From a checkpoint of a small transformer trained on Wikipedia: width 256, 11.3M parameters.
Each number is 500 + 40 x the weight over its row's rms, rounded and kept within 0 to 999. Layers, rows and columns count from 0. Numbers have three digits each. The size before them is the row's rms in percent of the matrix's.

# gate: layer 10 MLP gate, 704x256, rms 0.199, rows 86-116, columns 192-255
# up: layer 10 MLP up, 704x256, rms 0.213, rows 86-116, columns 192-255
# down: layer 10 MLP down (transposed), 704x256, rms 0.116, rows 86-116, columns 192-255
gate86 104:528495533443546512531430501520415490452520502520540565482431530523509416489520556495462528536477481527504481417513561493528492467607527479545468506530563501468462565481518473508573486523505507
up86 101:477501480514561446498490446467431543484473499491527457455460477434485547505499553465430514468507498527470448544498483463465479514419469466501504511471448485450499503504564513475462524484565422
down86 102:506512547452460516564409500475492482489428473463548520506489533464468429539551529499460424530429545541485482462542438463563484539479489436566459567533434508519549491561505526540519531573552525
gate87 099:515491548477477548516516594457541506473447483471428441514442515491392536480521562520485475451520510487450494551510477519520581528525557481485518495486485466507571491485567572523494441453481456
up87 102:509537510505445502573504510569525511491532454462408508468573551523500518573404559552545536445439489513529531538506549590577534486470521521500483488460484493519595511433468535454470526544455503
down87 100:507519474467482463453476514485530488483493439591576569508498467490521496424488514554463550465523519534435575514515479510433527507435530569468429486495416564442491524540494415566502488481580447
gate88 106:464499573475578418495476511497467524552442538460524514443460497529536444522562427518489439517505558500573498518470496510535546560526522502430573531580553569479472502494448588409489478498532492
up88 102:466489520552537490507521551422447511582520515534546524494494515530493459547468494514524499466430419426509508402548445529475419521532508495534473527414492505507502573450480503480525482492504494
down88 097:576509561482460448460474547534515478481531523537562509497472519475510543469493554443477556535485540551471539380472426519535542511478477536517521510457509560467489498465473449461474467509536512
gate89 099:579512520440544528468499532499465511549528533470529533530515589522457519523497547459476599457495530588466560573512436426515513579500495517477475548504502536497524503495481532491502544444470472
up89 099:471475509453524439478542564606518537445509440534528471441546460539500565543506527470560536507493501547531587522484488386446501520444530459495514563534538536417574448570442493538549544552502468
down89 100:516498431548433532603531506540510552476494436497485448405536494564475503481443502529500545464486541549547445525471563473508490519588472497490621532549445525420535541545510524557455523493514502
gate90 103:440411521481548499496416535510516552461517426507532480486467541488455477462497468436478530460491564432554557528517505460446481541438534511478486516523523537463522521593474540476501471500503538
up90 097:523474504571422573468509479438527505589507478511507516486547474497484559487531484553512471584494488454444426497554453519451482385538542562489561545541591503486518507468534460497564505485453561
down90 098:446449515495465494516541515527523424512538458492414516483463440528501571510588492502471438558466434512522511569573545491485431483504495498582442446528443514476441503444490456526461453502421461
gate91 104:529443469553511452488542490509511575510511512529511528460550499519530437509499491515523475505529533508434480478520576505476496493525526462545480450540522504466516506533485486444502459473469464
up91 108:571494482389566575510478525508559478513535526492538508478548560464514545486494479482504511518415500535572468420480557543543523456516454472478540568505478464511467479564519495523496502450492456
down91 110:563479489509528538509525482538438477499595485515419474516470575470494480498470540567586523500491565486555537501450494467485568480473517441482537526460442454505448462399509456534572499516541504
gate92 100:483461473520528504455430538502426461486459480556529449491560522452490406503489550511553540532408469487526526487483454556502463531561525523531428463498477476520480480550521476501526506506482512
up92 104:456474474492569480554540539449503533536580471429487426428482517515512467467539539481522560456465545496480527492457501457486486475452496538505430502424436470460462420482498481482589514544530537
down92 101:556499577561542477589494524505573510519484549509394452489487556532497518501571515440481527582484476554501410524459485515488455591523466524464503535585550477448506441521561509491511452540519478
gate93 101:495494538519570439486554483464512483517464513559482500479602457497476502410474490461544519484473478424554512513492555509485547514499519439469518432520486461501507439600482556519483412493459474
up93 105:490543551485490558525465568553466502529575532494561417544545496496514464457501539506581501503529520495545473482467546539473486512474494508414520463576476482549542515505460397482542490581394465
down93 103:503485434467475565473516557461456472475464502523556469489547444489556431494503471518514455479524470518503485577444494451404539432556497456439521469465466499531454435476497452572544521434532471
gate94 103:410435449468442535549467502507479493505469473485481619500494536531488506430467489509451450494577475527442463527495445439529521480559509544540478460510531450472506490511469504579532553486492516
up94 106:502433485490509478581572427467487521560455473534524579544499531583442500477518480494481551414573500521424576553498520426563532502447558506480517498466456515585506486410483472609517526489496514
down94 103:469504461476548549457516480552427523433471544474576496455497568413539457468462464472520487503548496381508496500452440511587453533525464540541532469516501460547499385517492474545442485571492496
gate95 097:439500505442482465527488508416469442462486494536495459496491492499483482436586542453497443462478459425523521534503534509470506423510535565549577541467527557493470502509501517559498520489477475
up95 095:508521545508508514475524539485480452480505456547480558477469539494499494526543532530487476529546508445463491471504477506472475485480537500450423590465501487483528499506500468507468456468492474
down95 098:416483535455523438540490476477475500509494485450507543473481489523422476508471501582509523468494572493453470545510455480540508447498536521480519527473497485439462544498488450563422439494567540
gate96 097:444498476483485543481516504518465452436520505481469542483439518521582548525498517532521520487519551461450545588454460533487461503519513554486518536574567545576472490529526549455566460558507490
up96 103:445503552406504515471471505469519462531492528546519443433515421474481506391548446457486529482541407517513469494500537463572508507481537465554493495508553474539520532471455488448546428527544471
down96 103:550487503516453543496517438471410522525503524469504477505530477553440566490473628478447521476515518509526469464457509557522455528488538459414485507536465484448467511513523435474492531522509517
gate97 103:506407600481483590562411475477525462503553553489477576512439562485497547442530459492537452494490527512469453482539512490425436465471535534487545394456440471499542507557497540472538477482487516
up97 106:535469442462536457487539550488469521523398512546493432462527574527519490439536518491526534422524494497526516524447588455472495505505573497486543432470497541525509537542506503538444463525522587
down97 102:490464446525540507546566463486497516475483434515517535455494483580459500469513488516461544538545469538442524513447495430577470448445398482487528551440500508524487507460418524498468511531429499
gate98 098:510552502492530514471563488482470540534466475398519516509540565465499492490523461478533476517443518440433529539554400495496475527516558500539546580509481503522564529444571503546526625508504512
up98 095:551491505599534488497498495519572498516484535581471471495524490412498513519536539528488516481502543504559488492508605509503522424447567558596495438526498503476494421518507576517532398515460442
down98 095:512586451499509460485570421423436517437509519485511454497422457547516482473486483521532576408519485537490411478507502492484467484455516531533498515456506498540606552418502515557502495499497559
gate99 096:483554565434569491511554457558445471585481540488505411482441506488488545484546477512459504480465439495474529525460534483545506520501524496440528495509465435419572490476410487541501541571470471
up99 093:535458459444459455484545510536519521475538487561510527519541517470547503476518439473532449475459549440474466521511485540491483457457434525493489478479506493514614491501461460522551521573558426
down99 095:474489567558561577486440467493452535538529565517523506468463487501525405521512450507510478561453488524539468466463521498505524463477476430507510514496514518476478504438472533482434487553474538
gate100 101:496448521520510465475507576455543505476495513454455492505448471516506480512473495511531463475494475540462420444454479500490519516520544418495487566450533543548537535456463531474530533595557505
up100 101:496484488491459532502550468562510573483523423527478543484444497553482492467506470496545548446469592426538449530582544486519512470494551502506558494530528479552454533524509489523450496490483528
down100 099:485444535445501501416489476518487495479454545499475555532471486556516502474482497479592441513524415488543565530491447542451488446430552449484530507423514502444495514442520509486517506460472495
gate101 104:485491584433472477497499475469529528461454515429495531455474514495480525440493489512476477568506519496471444541504499562522490514498512444602490489493536538509532450523507488543437556536429503
up101 104:522429490512494489519519490497545521501493556476486478499587416569473584569488480475524513532485501522483454453508459571513496529510486529501463476542446457481559500441519475467521478459497545
down101 103:543517423430527448503502429486489572505528483427538480467553552467417537497503510522499552411556484505560501459473440493494475527479479497528512523523435489580467507461486520508555517522472505
gate102 092:506458573494473480462437470484525449517494482437479428586556530484532451506445469416507456460588509538573530532470536552565486525514604522473506404582538516513548486516564517421478480496581420
up102 089:524538549483451513513494471436516502463512480507517493511536510515550520505473446534437527520535498513503547450529452518574481529494524505552536430470533534531533550488559447475513509468543475
down102 091:542505561437502464514493544459504504505525539515521482538574514440515540533506497531458498419544431576450511440507520521526538475506481550485497394544456457570500524456477615432407493507531522
gate103 103:503468542549501521524521472461561433525480419487491543466504473467467416490517486596427457499472419471545498487583566533493448447420479446491484475566499494487550544508470465483546456500478520
up103 104:459533506539431543549514493587476456511512487421518529486410576558545516467486571511446495574449491462545565577462433486461555461490483531465474585530468465508458526551552500485416455415441515
down103 100:505551527489527524477495511491402531469500476523462438506458500524503584491505487482460486521520566476485456618437480477422489567485494482434466477515585507490514425481581551517526451513515474
gate104 103:494492505457542431503508454467463487506493418483460465471525505561583519457517453516545530478496509425465551438557402531460506524433520512548547506467434560468579520455513503530516477479503506
up104 104:467496491500509471435438436511486442510542452521568459379556505497436458506450448502493544519467434447584461534498545493489505516505494424468498573541482509473531475502498482489537411506488558
down104 103:502505537483521514542578511452482485518459522526490532514584458452533522443476479514518503531596533518513498510526537465443528512507459493484478452553412421486557506551524449535487477508466446
gate105 102:525524535539524549455483414461517480531434428438515463496466477497414534551441462539540493421644484507449485528482524512531446559486519517481479514518528468495491559465470561459548536535500521
up105 096:484428472524486519494524497509471555406525488541545544443489522496471519439524431572525470531501486496475522505447464434531456503514497538454487548500540542452476586588544457513426505438470426
down105 097:499504508554523533472547525509506507469471425560515542508545484476461479448582509536496513470473478466507577523460498535471474485514552515527469531455530490440505398417463426542473480465524538
gate106 096:522474501528486370478538501462471443598534488446498538552508439554552517497481466484545497492449519463524553522499499469500410447441471519475470512475472500557508554536549531538516481502521506
up106 102:492530459540454475501442446561547452512562496479494508506453527530510523549509489541463481529525473498479506477432478432464616409387588560557492600568486528488519596452546542474493472568551515
down106 101:506520547523468589536436474556538450532499464521439411517464521450526509442577494457527531540472544549471446400470423527512480507422523588489489545507477545435538467564461527468526455529454472
gate107 104:520535479540534443488492521494482461495531520536438493526507556566534446548533489515447489477443440514499489440514534458475490515497527603510540492546586502554538448514521496482581470497470482
up107 108:552493511512452459473484527466462432464544450490566491482418500567487531522497523515509451496489537526490461474471428523462475530482424536448567479493492447450471461500407544503566515447520452
down107 106:535450457466575498528511489502511460493438473556527483476502514523466595531508541538481503489543471504510472440498467473343492487466480523446505493547476510518505461442499435521541537532489502
gate108 103:466607521425406519473518525506356568509479505496510503541543453512487579495504492527529591465490567495493434428505496473537504550436529491489561507488527454505490503514495519521502549544527513
up108 100:484498468550514425460502527497620484472511467457496503491470537493503519544499623486517455486482464495488559536478477503435498507500497460546537477464492578514493541466488461502486583465487513
down108 102:501557537485553481512475511492445450489376461426493569508422515564551479463437467473481551500540533447517515510502460504484497459528528550479534528509501474478515476452494480534536480544509531
gate109 107:459532427541511472487571456498508509486509441493512499483431544482517464465546449507535488406509516449538428555464537490486581574477597601481499486510488528498539496427532573594524567481554551
up109 102:452456557526478529490540463471516545497534534442469451551533496495417552478457597415475512447450534559617546496434479476528503462464531449459499547471520451543494423476540437510474502481478540
down109 103:514500499458584481498517567458484417487503538538415540508483472484488515518496528489521476560478448469528479465505482471468520509550516442477484522528578535507439520518487528536496532539469543
gate110 103:583510501498563491439491525456428507485504488506427440516487483507545496516520491484497516529441520488519489487487531546458497499472526462471524550532551494487513531542497569466532509508518492
up110 105:502495506585473506487492542559521446440540511533525502487489514500525473486513402500517511563488551464418477507559445527483554445497503556411549467447500489502487494525572462497553549515449519
down110 104:466464495461545561514491508527585505541496507497399461563530497433568526510490503448441566511524594520480532459590569526521499486419506499487486578526585500477514513547465541440505519540504486
gate111 104:540520516548488465546457467485453479528458483451529513521559522521510523509504565569477512454529462460466580502530550502510411511432559402553465489494541493496469506529516471449534491461513463
up111 104:488528521454429506525589490496507548475514526467503522524489502465525532495459481537496492482548485456498540541515494510503565472534499498548486560483575527440635570547436506512456474475517564
down111 102:498540533528474576553528460523458523441511509532550515488484506484467584483519441495528420475576518442560453501494463518530440500577500442492571481475389591468522490464487446489511496516535444
gate112 101:516439515508596539473497543464491596592431501480508513520461568566455500473492526479461493472449516483561475469480464487455529499457481430479516564513505591503537494468463511470530538569546482
up112 103:471461500526527461471492466469505515434456499527510508511431523531476501531563485466508530451522461503477510452497527535573521475480520464511551445491620521509532515505515469457539509484449550
down112 103:503500479520512537500439512500508502505529556452461481518489495623516490484560441497505478524432443459485622476534495494488536428519458483501446561474476526560468465513460528552429462495540502
gate113 097:533504542468546461477533399497469425519432543506494484504542513414522515529544502495588456541492489462489516576539435562506486375462481497440565464506520487523508489462464502499493500502536488
up113 096:476473429450504424512495493500475503537572473592478479477517503496487505540513495529530514395467422477425512521467516488523541539520562487520546500512605526438552421528476479516532449485516493
down113 094:467486517397482466485468571504457493436505512482502453511535500494494505494534467521451464445551486500454525514443504482512542504523391509500443522465555508523530475481487488561528505505501546
gate114 097:435483429492525515452423488439469543475530541529486464534467479468500481432476556471516427516537459473479510458475478507423504576487499570521432494484413532579582550522454468519494534469457508
up114 100:439474554565548479502482500492452598520473469470506449558526496512544512579380463541509512577475483477528525565478418522536576502530497478476425481503497492473510545502533472463563509478476557
down114 100:510466399486545521433504513550582524545555481495478499492453540523489526571488446432501519517471494432425497431559538493470497459438507478427474432523552540503473576501506502462593502530532529
gate115 099:547469465506520508517516532525509502504493481546519551455470503467486440572562567499528497379477466486501447586480496437447466491519450541604540528514518450490488547521544355527544460529474517
up115 100:508481507546516460527493554517417519460512541518469495516513483467463531521467495504522508487557521400505478429453486487508519448479496473534485478440487486487516546463464517499538534492487532
down115 096:409541520522492530492422489467540475504490507548489506504455473430442478466546498512456505545475460502541459418512479471449537492444474511495487508500515510515513508491419511499448477486530441
gate116 101:437521556467486499551473513496572598435456585536440527430494543564517439528489540568489512401587504490500492496446506533457539586506542497467429487491496476467539496535505429474523540455511535
up116 101:526527509521500487503461550498479432525529462528469467531507423544458469452452516514565514554486481469548549477509478511492506487493535522571442476530467478520506518509528514506463444434501416
down116 099:521496446475568507494496487425528442413483518497418483579472533501544482425461493464570474508492531473486515453494491481470496513607497488557440491542476576520516520536494458484498511495453454